Weights of a small transformer language model.
Size: 14 layers, width 128, 4 heads of 32, vocabulary 4096, 3.84M parameters.
Architecture: LayerNorm before each block, no biases in attention or MLP, untied embeddings.
Training: a variant of Muon for these matrices, 96M tokens, 11705 steps.
Each number is 500 + 50 x the weight over the matrix's rms, rounded and kept within 0 to 999. Layers, rows and columns count from 0. Numbers have three digits each.

# layer 10 MLP down (transposed), 512x128, rms 0.236, rows 199-253, columns 0-127
501508469537474591477485502455491366577528438497507499539493547465491456479491448534621537589567591453502556665501598579551609494437525416553504460546500560439446498517412532518418499497373467422526425531569513405557422541560567540519520520456381538547486520474608541478402519508530621553519461558400423485456480409514463436444522434510433532525520547446421558519471533440506537475503
493449450509489516440615517462495512496445499489460523523496536441500608430505450523464512440512495501462533447459466494552453510542425610595540523525555470417470500491550518389544487571491327463420477459489525463607426531450476532557577498470563469502556603478428490445504573571557438379485485509430468492495561457481483532559486442469528514534506419541432498523540570594468417445487
563472537494519531498547467465441491455526425452509531463539538505507468463543483486481592467537490535519455539489409444520545491522490501477508452473472474497525526554513492489505494427497490468492513482543508482480390458530496445544492478498492434461533481526522443445491452526479567456566567502533507529491500550528516499457550518499519588518450513507475496555529505507505503514481
506500564517464480509494490443531581531404480448530542457510479459539555519442484574476478510531504587489445484422570515494529574501504481410334449604612518490427482500446511550543496526531549477509561414437404574621490557419525542465549493443517522454455493407608424456488527511446514613424431610533546517443432489437484420507504543460448449469628468524528435616550532446413517475428
496479361472463462559555512521510541522497513524481480569551452499500569482460490530503490520569572553522550450400477536484553437487423597412476539522559448474398560506468540511501494508621494508455507441585574485536432492508462553521471448591459460498464523458621470451565437531448562512537505476456543425513505508547500410480486469418516538483585539581540460579423507507576540526487
499509478609495433493548485470642619595636497472518426431482563527434425462459493454500584446495433503481456495581494467528404461547530510475460469457561525551560538505443493466465533523575424533474518529527542467536586412456505513572479490524574565373511505580509407545525518570448515515541536446416512488515388446450482416457488452433453531481507473480520626491493550436416534524519
475469515500522498448548531493456464427517533475479519525489518480531497501484496493424537529499512485493508498495460503488484493487492470475487489499496502558477502490521509512484479487510508482561494474493481547456465529505556488525498535482485506480517498628495516531483508509485479446480532496514503484466510445510524543526489508517511503493485494481502514519501543477500516505501
493549468454454416531570557491528439460466495488475525563473523468563624594589534522557504428556530515503473443436591402606489537447467539465473494519529530536486503433558573502492478593618499526461573473429491540522596469570451538467435515417452414465496446605488544487575529497519452575574600523442470565501501508491500436512523500487516489490534485433474551543574471464494499505475
532520499477523459532483570482584429514605561484537453557421440579520482513456470526587481474496564581474527454518403516534486526534458475419479650419575455447449499429546515545531441406514418590569482436558472598472518527491552418474553531431559524569419464460459548508533514458454505508444436557516471513521415437544595566384455575543559543577452404530514464440447441478570489493438
583470510535437514508504629448514366485507502501592586482494469375536553459505441508473510527509519562610532393419537479556572411416599570400507585501509520543517443518446528475558420538480521464567475449637587410486491576521465500541501481427491565473507470450511443551490504537412561465499523502468520483367504517557480542528551508420533397518513456511489500545498518568521546484526
528500495499473438398570488488532540534457571461481468493528557496469505492532486488529391460580515579505525411508443483442526465515375556513512604516512458463508501508530556512512486497533503474500465560561480586431503479484510493481463503467521475575518516475505436461571476514509424581517511491546462524466583618598508522472475525468551502523427483588508490520389555485513490509553
514553477569452422481471593558523594493481453463550559542500477428593530483478464457556419592506510552607538559541456459496474557485488430538353512467461402538447473453511472551565458501511432480545525435600480446635476549547421443449399462513480523451523434501495516482518510486576487553435455414563430460519519599533524438463539529554513496443617498507500628600502480380558496500466
516468497513510434428516555537409446544504454492413413556653571522533508460428515464425516503598467515492562602593475574437529455463577487474385431462454525545467454487580448455396468563440542502580615504454515570467508521484435486528367441455513553408582502437432553517449504585507476507485574514482496543530531503467559503567639497499493488544520508439592502403580548395423447569502
512498485562509553519564577543502502428493507432579476503501516418522482524493439493499537488530507518512521492491479488511496519577481433437521459571501541491475416478524451489487470531478441474495485425535487602440438527506505439519524516457527471559540399581531517498489510376496548518476561419573547460500529540529479512505515468557504513511563488476501448557500513544544502504534
468542533561638475487545493526516504430486441512520489494563449483451436483454545513489508517535459526503483371465470612373580497470496551505532508509570521471544525482447524538582479485516506468550479530517556481417503504494444416422481502448529485522537404499468529411471497432488617478568433517544491517494519490573482422533509481532459519590521496535548543526505454418450486448491
453528513477560542539560448596432591447415541545548507482552461477490516466481475546531517545453642395512519451509452516439535489465478531525387454414477541521551521407479526436417537521498462545577483592538499534644412574529388536476512607548407567456472485506515515525541452548468424476517448492467539527501497483449482501549480489457557478557567430539455517458498432443518477474552
483453498542502544479547555493508487467545534536445528487499456560459498430523417507494547498599449532479529618533427436569546439562460487560551526508530580516513514502525425484535509509524494495502535483562517542455494486438586514522517394562480498482505542502452477562544545466528514468498530442429502514528504579459466521550455453497519493605542388495503467544500441554461535528379
501455520459443483443480562466474498444548511539453465558501469511527499579506506501425486524506496467440483545462527488580459505488489545487465536494490534503549519472399514543493504486497505520532501528486566496502456469502468512457480431466514488446458476572488485486540445473468554536508564496519508448466481564541532572499558458478548483534549538526469454499508488516515485550568
448480464517554514444496476555485462650493425465505471474446510495599539577537538567533499479569536427547457472499424543564605584403457464499533411502555544506471540442410546473559452515530477499511499500476527566401570501397443557471568466518463511555572499539630485415537533478461478502517508409466555435527456500487466478528396429496511539440517331449543595527480401538480584474479
525535500512445441516485452528498530477516503593487460506489435502456434439392526528387544661564477488503560523573492435456515460474544499618565425544430532564399567470537536508572540503502455438457552555536562500452562614452499628489468473541581416395523525478524529461566493458518454494509476471461555550586537532553479460418458569565487582495503502462580583528503467485490509460473
464447576496538567465429521504468494499459595577422527467412541451570439459530535583465486554476447513488434544538497548450467517496547454542491506514539552516524460576507400479547473550511511558504587449468531567593417519568491546506447523490520401571498515499507601515521497416541582489465460484505519529518487465507509518508518494462516483576478518436456550535402511549449488527495
490429488448508566514516417543469499627570503576565559525418508522572512517541521438563469463495534511460564500605497422489526562450597524453482478599553483504514534432437427460476495476551439529463475431543462477503471495474441613595481512526488481463436466611551541539438478609413448497523540558515453543583436590436385432555465462375561441557513510435492464453622451571448410476491
460469447446419449500367503509528561494607517508459457444464540401537448484525461531464551488563478401531525480553447427451486531514609477559436576460454514503536473475444477574554534396514552534506581520560431479535545492565516523486530542456490536594507604450457453474394476587537499535454480523526593450549451431580538398479468538527484502430528547535432497467593495541501508463543
469456540540461535474478488514485483591516365476561459520513500540576526585466474530494480490486475532535580468494523500457562523523458566445458540460479428445543534587468478449485532410606479544494539490534570508500533451555416528508527374562556519555524580499475602474458407513460504535442534594419471542550474464510424503457537417451544537516588496465481558459477491469469412417474
526449444571540478456433483517455463499462517489539534481515518385412483511458548463515481498426480505548493536467467517516508537539513536483517579385541544507480518431495524520555555543466466456451477442457471490431362487449506535456426659518510389470500514447469498489492540444569401497421465554624485506425553446390540439469609459546527482532491544503486624513509522453456543532511
506456414472400448518479521521608558477438441594502544517514421474480445505591502460445438462420527467465596543428469500555583552509534521429508565489457508491441381505586488487597525501473412454565528533504575524505497578433513543532526560449529582487489445515534478492441453443569567450458504460568432529542568435472442458461539444469572521511515496506472474587377531549537474449534
467500384514598443531532500451507528571405495486510480516486546517417450494504565460504579511478495591380532516484458555556448475466465497557517486451408511494489508516579468511446570469521503605443528554508470536558559552523385550498536487482467476499532447458422450453542453436411470553587541497476470494464578516495515586491546502556551414465450458488522574539469557396527515505580
448600523526509579464509488421456506484497566457485513552470528480511421512476505480499532525404508485569497486563534467532501514493472547427550599440548614499497509432564461529485489487441343501495575526493545473556413441540401464460497560542480484531480541441484469461437491452519483463520545459561393475566408564516558386545508504444486439509510574515646552514569498658512470516454
585629475437426338484570461510519448510439469563519436498434398435511630563469427641480515442532545472492513553565466478579557514509465513564489517550465481493462472512503501516452446505483466541556567514549481595564507536543515488489585589422558492468516459324518482457424535543485576489503501518623428518541534490465527442508551501542494468506551536524505411587455538459491516518534
374566495529466505434482481439610467460539456559545496514453459561585523481506454506542500526506566533536520493520553540571539490470473502461477453548495506459438527531534504489510490619468515453489522459615414497434488513505512518488478510618526463476538482506568469456537416477467443517520540495508491554582460544496426521506419447543479418523519441539437506511463480424491477444525
505502490461533473550488464583536560535475510557460551489424450448480564577423487521474473441536456403505495521594465502535524492362430561467522510536375513544494508478433515466560504483542478508455507478488562465503530519431426459455503570515493553455470530531472383578489525561569462483501503547471508515465485527491486447513635567512489468512483503498535508414509447480517569534507
566451494541439455409490503480571477513492446393516411552522550539494478457494536562523471376496453594547575448569496446508492486401444544453585493456298549368518514604574523427517529517572512579588484511447444513455445529453564481467538573510468425676563575459484562477440612400371451618556535574522457543603561493427486501571512362442501442551452549527400417614420519500474511446593
454476524573499541523504543568525512468584429525484515620561560522510597384530544533485523506420403363463555495570348475512510586412505520499519531450493398485503583495510498496450525605505455477505563482535397437509455410474521472519467413541493471437540445534524499525546528550443454521485471559542442481544552488621585482533552540425549415501489559472499485481480517522502480514560
528577545520428504478538413530574527543515518410553484444470485497513482553483408535422493332526468533499505584617426475547442563558507477521502373499465423552527464549516501496455570511514558544461392497506508502514500439416511532545517509552502559527533513505526522537429437608467499544386513574555478491496463514541530465512432506559486460434504560499506477518477504443525575613493
456520582468570462467570492492555438563466395480448501549561476493421491485570590547591470456494469471553541422484541561624487528519597507497451481445453445576572576494553556475483518598485524380485471433394584568533501525487513429457426520466487425633448394515494414474531385500446471494502537431514499441475403538478397542524435539549506405437556497533460530585484499568547532497480
506541475573555388553314452484416466471486443517471591455523439602581498560437435544616565472538549465412527483559490440492550502439469488490558545557481451552500497511529546509514441426422579510406530536539412561436633500558463550487589591515479520470414420434463478477515449542482505490569544482506474601534450478558527537557445556420497433551481507547406580437464435568421495485510
533527614503471512492421536500517482518518443527497459530527598532482458538544508576545450512604603473417450502526454551578467513506572496528567478527476505488396549532425460483522451387548619492458441443597586566433559520430381491439409474525505586524369458512573524570446498446475561519496536475633504537561592518433612495525504482418548401540471506424454459596424360503423506517510
545562453509550492509480473523446490556484504508470528435582490428599483491511449496565626459514500406510467530382451516486442531454527532523427452416489496504530459517575529480557404500486569466536474558512481451476469518492501400492578580609571589449492414507496483567505480520573421492481506521445541461455521479467525438477400464537540515483513449536491463609553614450437497566538
532530564436506549474527464419503493526428540495457469514526521517469548513533505516480437489504528507448524534507545485561481532487487464532438443510433481555501405476455464449453511564487540501525528504420575605464469456520488465453499387494529510562522514704485455460519517439486528442492526523467561538514531508479527514579506517475434496468521510484536559492554460469547447463537
563436561431562537578530476454507568527515606552526438496489556495502509451434377399521492497475523463510612505502518489510522470512505469495413464477542501504583449428498516451414620510504516477554598514569494569478491652482504447506500570553565466512472527593563530505470582506425517592487459420421486438514434433570469449507473520481534560481482436461486514585525457501495416543532
496581518491436494466494433525464563553506487503562542555421439535512481431451565492490495492460502498520518462548513481499543509619512554468478622452456518481541449465480530504466544525492498494568493428476527514492690479529473524531374520514552477544526465444522485428520501461508539450527525516493484433496445475469501497491512455513428467510537522559502478540535559433419389582545
515429529478504424524400459521578447440498503499483457419485498496525527512494504411505503565494559543569494472562517554463478456522455450509530462526479478522489508473490472520480573521506503511480540506544482522461434505474527551548510520542458511613532449493527538529525555506544437620476527543615541557538521516442515517483475480439447481430455503480550475482461517487483518480513
505487456514512497466518530498499510535530483492485529483488510532459462471524492434555549522518456556501515544510409463527465482490486514481474537434489522480534520554484518537501517497479512499479498481463517477507375505450509512519488512524526505508450500470487533462506519459518502474472551514426463477442502497469571489535525512498521489487509470507464524505504554556460668537527
460462502619482497458507468487504554448470444506501480442495440487494559436483509587510557472489516484524539508554534539500528372488520543465542454543547555597502528499531520359476519445594485442441497492532480446495543568490468491547483589560498436380515477516513516458511633466493499546471468460475503535489483513480559510561542479493419538519484537495503538468527526435505512546520
533502446440548430506480471525473426453420600478457542608521531522510529461533518639521546540434601559522430439491601492592401450501548473531463500409537508513338499381429562505583374545581413420588595556416540517370524453521423416491531520458363528589419475531482493541442539465559480436475554630492461621520624464548570422490488593460480473444567333517497392560422498540561562541520
469551521511437539495471408544462507430492435509478451443486571527500460489406525501524471438507474473465537508460515567450491429490465523501427530441449552453591525550487530515605561532479447518557444451513528545544553439442526482504537562510414548450509627545477545503485424503553527571523590542575538472509491456513506566490508533415442504419451500570513562545435483507500476543430
461434533478513478558435476431545553509499448472549573515472514428507512429406561368550484508588439509552420482477499490515508501457529569479543554454421433500455450526521514524436504475518550520566455481450478478507528547509512526531543488542544531450507568485449469526498619518520411456449470424521494543527450532492374443503519513478490468534483620454539441524548432514452493591471
475475434541510481530447531573551465491553440451463481501526393531550508468521597463426432435505536547432444371508522448555534525542502536495453545569531462595526454495486498515569540495549437429483449497464489576526567474510504514521598491545475505486489457526486514602450441489454575503519514469561488524576435486593510473375501507486385431462464496530496451493504517545532552487461
554501429522513526552438515430460399534469505495479519464441512477430485514566462496424512446499590490413612541441500538438542572565530476510510504544555448481494497501522533415489546406523481489483498465462558516536485466513576528486537512595453444543456504530442516512528498462503472555490545548442621420546450469545475654484448496506542435522537558389460477440465578476507463541403
537497532412399532498520480541550548523549489534544585565465549489568471540455526514461510517515479475498520468490547473537548501549377466477562506455465420602495571445494535459534460533488404491483485552523537597449417454498484381455469445521393452568419635436535408405642443490449576467422539567496593504592548464569488530465451552493558591524570547485460563483498479566487437527447
472521549484564507541404476559473453475447481602457440568491559509522377451538542615596457447508586514496588644466598541523536399501448520465575514496512538504408572536416535577516470462513539470520467434457472508435421434425514459601434520442431461499469465492621510521418510449464462545498531451402349541583535473466554484535527594529488500447413440502546436494446508453516542463554
544552492509445387480521610425510591628518482557513442502553501426514516472459497442490518531384423483579522444513481548467444615524419541552560499490506535586444564442500512460411391507593565454478449426537465505539524431536539520521560538496418503456520565421537455380533554556502420568608472472481591454630459488594483399457446451489426508389436530539521489576495487446519547501439
446375458541571528526381473447545526494545549547514447490470469542522494391466580502503509551428480509471576459473522495462412456489466554504558484511436514520536485523457510541447540502473513462568544459493497537435514479500476496532536486459565603556532445479464547533542537480523488434536465502553577434635524526416443528586490529533492371573518542535387537493504502563585464516547
522492577514531495456480455471549434545506597560375387462490523493530519448471471482570503430527573503447598525515515535503549471542475475450657439531500451524462518522444436539578468529474536547560525498536554475511468554478599509497452527554483437536506440573578544390440456576512591504579470508458410502453551460460445508501461485506515479437468514438507489520580474409519471517507
515505395442418435488499472487576543416452495491463489554452440555480491450553509621503496563566549496484498497509513452429531555495425370481543479466540416534590422509469503541578528557562431397470463467440499506539488345534414510576496514490572493527582493530458559486505580510493576410471518443524441567573423480620460510506594505497515474504605552498531520430518536494467526504562
# layer 10 MLP up, 512x128, rms 0.26, rows 200-253, columns 0-127
548531434470481436529546530453532451562550452548524448545516438500494482450590482440525428639575585504458474527515477457531528472552458578498453477526440480446539476495549466451461490486446531444591494565423484478443464570486589427399458486452543387393461450498470518444601564474388447509483470542557620400478491425493561486566537490399533461478524563376566525421530473503544580531488
446506471446440491566505569475530527507489525492539488496477443536461465557422551480499465523520465480430508474506431536518451498505530525548459585523573498496464464487533541496542505574557467556521433557534476469505606512410450559474549484401451468513502513577477540518488588498526469562427525484527516483447510564546540472484490529562561483467495527492505586505502498503485498517487
539435558618524506459456433501458560584458455468560604547454603411434574509473450515539554575489504525466539497514463462478506527494540476446492531558492533421447325586515593551427490460478542513496431484535482602541534556508417573524480469517502558532475524497464525495431470533517424515477384534480532503553496566461601565486442526426496442548502528422402592526471459518505571635474
470498524553424519443554567511488451509511556511454549441507505511527486468576541466347444537459429491506548478546432529460513467520577513464547512581520523523509539472563511534471497543587531516494534441477505570440503515543469487501485449499523464553534531505461363589516448519576458517456512479503509518479503551404425520549666459539554490466434475425543545496386545405449462451489
397477532527582485503495513389419433513555429385605473514499418519569477471560490501499503415449527600460558500470522518494442431601467499430546496482459445570541540472463521541543596488540512608491476511498440512460471457458452561538504540503543532494496516557376510480504474536412467484470476499524565466413509527522533464500472472459598497459556578414403481538483456510541403441553
442511490459499466572464555502458425429435487472477515585483494541486484474492510471511496538536500546554534509508474551458517536486478490475495601575462481534509509520505561588487479504501495501503562536502577514547524538476515529465438418404525534477523564511509509418460506532545534509550460493544539483436502567489585482518486505486473563472514488531508526538508462498523515518479
500467518561508422498501484532512512542500486471488442450489454527448444537494547533436562505520452591540511513456463502399475514532530431545501456457472390546518428531481564508432516424454438515488391471514528526492492462397502481514550521541492502587494494499481464462505491489521575478384465489508473378432502578521498465503512486571541625534437555593442486554438473513413465497561
488496556520411564560457458429484565539541331446470487464501472532357441596515524378508389474489546466564422510500542503669464371541536555463533468480523555534550488574466523569548479504520507547513484456415464533527542458529586606560457427562505575482460525547441526502533542520549468520582576477471484446449484467489517570515548515552436458498510500542345502524470447424526532479513
487506453390546503512516525575519526491414552603464452562580584468443426487589458468476494424473511432476429503500305510554472532458560530491478458499523501512591512528487499575428486441551520541639568505498579436536530539483427443654489434451446544588553468466508468498445521388457589495401514556546527464458509490447534475525526489545520487503498508560506444428509543522384480490545
476485402577498450570468552437430479454527518517578485565564496471534522496519456533477453471510457515569516583547547480560400536559514522465586537556488421470497451545516550546468480516508483468544521534473421464437484402429498443519588489519515488519584483542474485473467544453495495452492485537546440526480485486440499428537472492589503512584450545453500465546634475497562517455575
445533514474488587478478473468458449516490424492561456482474484515426425479417482504382444509521486556543446534544442520499556561513522499564476491504520457514556640564463562556459510455508698424532479532552433493513518383437468543512500512470508412563528513481541465500518486505426510544350565486466505456469526585535509549526487587506519442552447601550548437453487512457533557529443
498527476490600571505445493491462497471549427438525586477471500522415394563527475416583459575544574452547509418523513439489498529502521465563548568531491504545521489433480535524363602544441565369551449516575482506520463513509503564586453468431405542519528425515495496539574538402404456475386459521508491385521514432450485552494550570521538464439495447542463527546488491561547592536399
484467472501455467502595511472439562470489471545475460511509475522536514500428512430530510485498389502478419542481491515521426406488468460496419572408472530540486499510514565432461479585424519564488470588427490530519505530492516556518437450527540403486540548585513514545521493569466487504509435510571529486559460512509553496446529550572459523540413509532437538493515520526484470464475
492546514603479612523578449572479430492593420440491469455566410487506542453477499512455487483511563523495520392509412510478474570519538532492488557476522534533536499580555470569522512562506510411499480533446409457553492501377446476528550375466477441505517414411486521474414541462564460466486524408449402522516531488495502465493461622429524550518561507535584474459529554519454545481471
430528487431502581502557480573429508463489476468517425522445423436466496518523496531496485498535575542490569540481510385611459411532427501558549580432491425484550542575529469467544461471519443510520522522488563448520505520461492613585605382614423576568508554363522475423462542514422513457537438459491511493500547520502549544501466615519513445521557497548509517425463505580467544424461
567470491498515494460539468477471506560575499517393498476561549437475485489481524469606517477509534472513570476415521500486460507564553461495447487454493460456454473373495489556538460426509511459464534507486485416474495512500437610452591516494453414489500542489526507500486497436507511484552509519514508519548481438518531486508551470529541593461477628513458494569554596471448526530533
513494557504486529494538492516478509477470513564454462520442493452546437516519493530519577505603503488550513467475526492434533456513624458546422520534461510454426470493595489448542488526487503497527521591591326540562529511414432487535488501537452513494439544565481456508478527582465461489472424509484523471518567468416493467509513476488453589588457525503474576472525448605505515546455
523463521627471480462604518442518431561541479560568521562591470519387488531526559474576485528504500477443466516573589524455479482522490477573544439562619477485581502630477568512511507506434513521459463426568546452512537515427505457434537440487543558564502525405472550473455439467506439484517471581451516507360487517496488501436471507559483472480572487521541525510555534453408533462468
484580579576489554476514432525391479513567478456487472463511620482488456466526523436664464510466431482521521538549515570576535519505477532509417568460481510469562540510548553538450482517537511440557550436512454466513523470535512529555562502474582497507468404551527452513414478493576421454526527506482493429569477550459520501504493540444510551452498446566551548540517478522480480400515
528507507550469494480463451505505476482461487516556477520567525464481470551511444490520516480468540572600400483466435449513508512526477541480431479496392548492543481494502492517421524623466498478443525440384528605518605433492558458549495498538489564547482526496512574472406523516531539479464485409512472500499518462450542466548461546475513470521433484563443577382465495596537491491552
378506573497495475415554448477454484475491499429467495501531444515572476611566531454509590500457423596521537546495493522413473495551562518636485514481495433530513512536464452563497517551460514542466415474554492468442561527518532556513505535519521448588484510519489497492518560382466465497452448572504492592448559567518444428584495458410487514536571444457494613517405449456534511548595
534433465543578506508515418526556521531519555537528528465540492452501466546611461478482485547529453478574509488555533489549430473459583469552494492562471512578465518543467427577424503545442606530592585494480469619481488517504428538440515515478501464421438455426521460445612548523429550507482573485480549503466527525404450460427548531479518547415436469479422492522504534471606524637488
553463542482435551555497552502509538510487544520504459445580567547457373515561426532448461553447506529480547451539546538555497533539551479495465502450531450550517459510502443448466491500582511460485536452577453540523491558432576476579556489450450443578393493453509519464597486506547466420455519499610475452519537464495576543581574473467464534472456434504541486470532499520565523468514
503478480581457540513555528489515457529497446488584533468520474589576569573522467517501529490529482514537539507510491548562544412598468532561495536480479547576495507529521429568470503467495531579455494478448500461536503437435528473480566492550503344502396488572531533597519520402480521482421592471535492583499550463496556416504498482557425503524466398517457489497472453559512511414475
486450527595466534541483394448422527416487357385406467470486451579509470467578535597486562500470471503461538532511502548461495548564472505498445521537508455601472499508485532464364570396396549490511432480446404483515548441508440464491556561603477458495440500482491455565575472476507482507500516529477546525491423571430527476493477501515588525524457538521420486473498559518466435551481
620465496497445484439523482496572449496476448544492444474575515468509487492523390531488565509564570434535535532365450446558492421493526517494477549534575544474494524548533549488513462525481617590598564455499528472433455504467445532436512537558439562488434515495511487489408596568535519439505540494458501471519503488497570471524451529513500522570465496537457476529382464536491447540445
484471503506588519476560407493519539523458433446304496537521441432485434489470567472537438453571438530477524551600431530503482525563527370488454547524513513413499448539539531469497386547560451489512563484510434498487474543450517529577551525457550551492482524502441507488582498541507481410415539496543542492389506429403502618463488473523429518441441493571481541543481608526393586496417
535538467518468476448523415486430538539562537426509514499527566575458475429468472475424474555452555474459576537346474579418508442533496518520574501493478538489499552516386553488509498541483569415494467558493562627498515453436494529526404514427575512479563555438487519483449483504506425562636580510489502619392490569527462585475484556553449569499531646505564572560503558431477430504576
541510495550446512499487498507511446452529528562501462463524456420495520520503515455516501529377536509507556529510516517556527486522471481592477531447457562468470459525478552610439510466516624536508510510509441469466482533515438534610489447561536434572523553566535438528479502472544445468477501498513500380548554516538480545520440523545491599456475531357446505433542429516537455627473
521439533464551530487475617551443505522502473421511525495594627516472452499510465515470562531586518583403452555387563499523577536515508542480525498568553469511538479445454500480503478435552468401532505426450500453468524562460437505609495503534518551531480445522512499514554564540450519524506553462453532510520517539499481534554534558532419480538550524482534502499417485483425422496572
445487465616326493433420391456428479497589495492473442449501431474466464560637514544504568518533445576591505521512457426520473472554539570415575541476478593455416508544550558436401461512443499543452545513473436584435517501456455532493403463497429517517480468395497491557525467497438483352560631451481418596566589472408569435527496453464505479535469654536544489521513572568459504495539
504496485518505506419527431450430414436542442423430513583447451568546517444498508468518577555468486475545554575575567498529447591539517517504523524480504441549544486473534552549572585544516536398402421476502521553484600526507447553508464457633497569511455547507509451405491476542526580505514490510430521492448428477419464433497510490526467501546546532491515524607469508595629529541500
490484509490494445481514402446538450498550558528485507527462487614551502494472522586419624526424469472520536527418476558470499592640505414436573492585451586487496567477501456491492560484523548604452524523502441534455494518446477497545529513458479567486485429453538581549537449553399508481553547491473538544458444510430551491542347519541455541462503560474495441509573520511489431437522
494498482459517473458429486549515445438504508497419527533510516577512361543517440459537416505443540476513499544563401505466565521495471484478510406604500530487527409554493469563468488514518500551567555464425602466355559531500523523477539513502445579574427513463457477500500544363525569581482465509554498444476441514532523551425476529519474495463539555558362329508502425563464493525588
548460536523438516378528609519440569461515508463481449517483518485473596407538545533440456534570530520567621521523436517478500510454439515493485517541430576405542458525486484484507440557478491491487555497456512494415514428486446554615529536454540558528442504448521625434472544506509496418619470574516458522598458451503481605486423546454485493489556553488462620541446543558555540552531
502451403416445563479516622498495556628522518453575546415512502537446464513512528387479475517559458527459567484580540491436424559447524569497462497521502469472380514569500492524490514484437474463488487458494427514621532473519393520552485477453555400585437539384544562462581567516402566424510565518369501459524517511530525594495550468610472496455534480481527492529467534498515541472460
620506553479525482474587525575530539463481479463466520506544579592450422502549584569537395421506475486560421483509415476476531447526501438411600516503532452573534452522425552484484528489563480529577495493542511454532580480529534446472499473453559536553495531513513537443525504463511453483481449474448477440466488543511533572555459464452450530509532535429488527450551564447590532504498
460451495476427562502470458570529458490491433544437543495470496580569473438495518525446524542479502554480503557448469587498549479495477483450488636465566559449470468509548518575504407504475570548579539460498469489413505536397509441479522487496516536529480504507512538433507540570547499539496458510458477525578517557547543475497493501523478598591461489549538553404606538515476392583546
511499494461538554537542525450397417536535423503498430493466517591489476473466556480506614536443463498485485426508409575530489462537515460539457508493467490533509566561530451587555498521427492453515461563454451475436503417369507530556487499480444490512581377579468412469510546488489492547361467482558454530494534513473567510592501456492495486487505585514537471432465514476376452477457
489458485467542556504457555483485494583492592555523496409584562587473448488527526499494478453472401465488480481408563561497483496479492351513415531518535546503529526404455551474529509425532443535502457495533494568506412497515563456540508497518468537523457495509519503408474477520470490506528466473559543532504491518515540568511548593431531557433515500434498488509470545531495476487451
523472515497463515521560569440533482446551405502528588612527492492501526534558563547471518428489515474472497482551486458548454457518490484502417513481514574452566553517506500564560489461530537440502491429476481498502566513517532457545510415506570496478429519571495457510528519453518547353445530460439442414565528531514587451538508548485468502480513509548452533472455408553540432492521
495467526445500487453510522489565460496508471529486471538496522527458497452535529489502476509585534440520506426574509488459550527468549455519512499524488479503485484452548542511524569491518411511500494491530505515507471483524489477502552516440524551548503590478470542529493502463501535513516458515561542488516497583523460493511500528492518540528559543445457576443580500453562528535508
520453423450552469481494466472550532560486453488521471503460483510507452467485508504457562505461581519480497498424439572513471490518547480591516525463512466546465445500512450555549496539516442601556498554566484519495503480414474609512543536473562521516529540520542485529531486453452475508433486451497489496472434517350516516467534510489560527550509591484523533482529550523514488467517
575474596426489561434573524555483384621544536569561389377513505576484415476388496490576412451431516547413444515562546439429420510526468443460476598496563422475554496605440442500461481572617468608573507515552489566469504517461514565534487592473515484470493604580503535458503469468519461423545496500443391439543526442382578464530524490539463402589514456576407576512530464565525505537532
532439486514516460586513524548560517478496506463552472433571504517431436502522462508472521493474572612584465548586456501477480529480474536523459497487606455520515481346476627446506530480566530553539505586482468445573496542538440459482505444441498459484593525505464532511486564541425462492451461616474522525488467553470482487481527685513566511517504492500503443533581464532550483512486
576534437490501498466502439496460459499570461495498527539504474509464498467530485520565567474401441483468510476429477484516544438488581454467455556486508491466521482538530461503447449490453496576504475453505451478525488566498475622489463495431489485497455555482507575418410506439464512433477520583550559545473435578523478599549565507448524411519481504535501437585546556565462378465567
488427532503510465494444519570533461560423494512543570508475513519458517460453560530537490514416555526546513567446500495515522510496522565505497468493462445476565525479482447453548525463427563501538472493447525398523555560504533420554539486544464488474583501440433478386430467406415579525528548386506454486484441655475536542486433590423472456558509601493551519426551503514512421549501
453562503560469466557564551576435515511467446477505563535597486486544530488525507533547447565480483512547451515456448424471531497511475490505497481451355488487501556545560508473497534550464513591522471517553417405443430575512487455445452446525472540578468509549553494511424532521452548386465569520482402584522439447452529468492562564464646545512558432533532502499532472469476439550505
537558492540463554478515442560558469621475438602551515539546441403533470403505566607512541502550496503496507502550484515554501472531526462484488510523484503547560582505413515519483474483462475407520416616504512502546431395400464539482488519465496480522504549452534416596517385432385507543541594489476489674487384489530465507520517484528663420490534442498488558484450489522526510599487
453454484560486500602509536561497483487628537536491541454452473518523466568358481440454465438472506493572501417612312476559443471615496462490539486495439464466513536480515476463555615531492552544495473534541479586483535511482460488546488448428568587471472441496459508508552525523428489451463401497594527472510587449560533532501598539468610419507490485505449437540491473476549449463365
530534547520428453470419485463520464578507480368506416571513523470479594432581470385553446540478411555489484553472538539530484437485439537493427624463523519471470517493395456511459420564519544443690476435508484468499529467404503535507505474449510384388485464397560501430488540450425553498560491568546441474537471447640419504425573494426493512469475520453515516449468419553510520500473
524450414439474496497467510518533527506499572498456444490530573530468515459537492500404464464490519531487577563524516539668472563454576509542497516532491464574463568559548504459398459472561457377571505443585502547508430475578503560446463470462600435468454562499461490424493458320499444545529493492489463530542489574543541445473461486491534532504603446492538410506547470604521528532534
539569525516524506506521547522447496475642475422531507468461548438497513497446412452400486563474411492521532494430532483467397465503467529499551483421410521513525474445483434475502545617498615503517473579415450438492438407521520526449518439475432495429460426527461503519449487449450575506406468550572593507569424476546429499531503493524521586575474490489434508487357445523506500447454
556450468546448557500514494417538538473543553515444465606443495570555443497463453563480478570510548518516575532493481387501500497603459448576502480426509439602488462524506513468488527439569489492548436526367493559410663433492423507560607458483477542472520431475443421475524573494582466500510437456504478599513445515555491598566407375570597466501577467441491548531488575573485501494444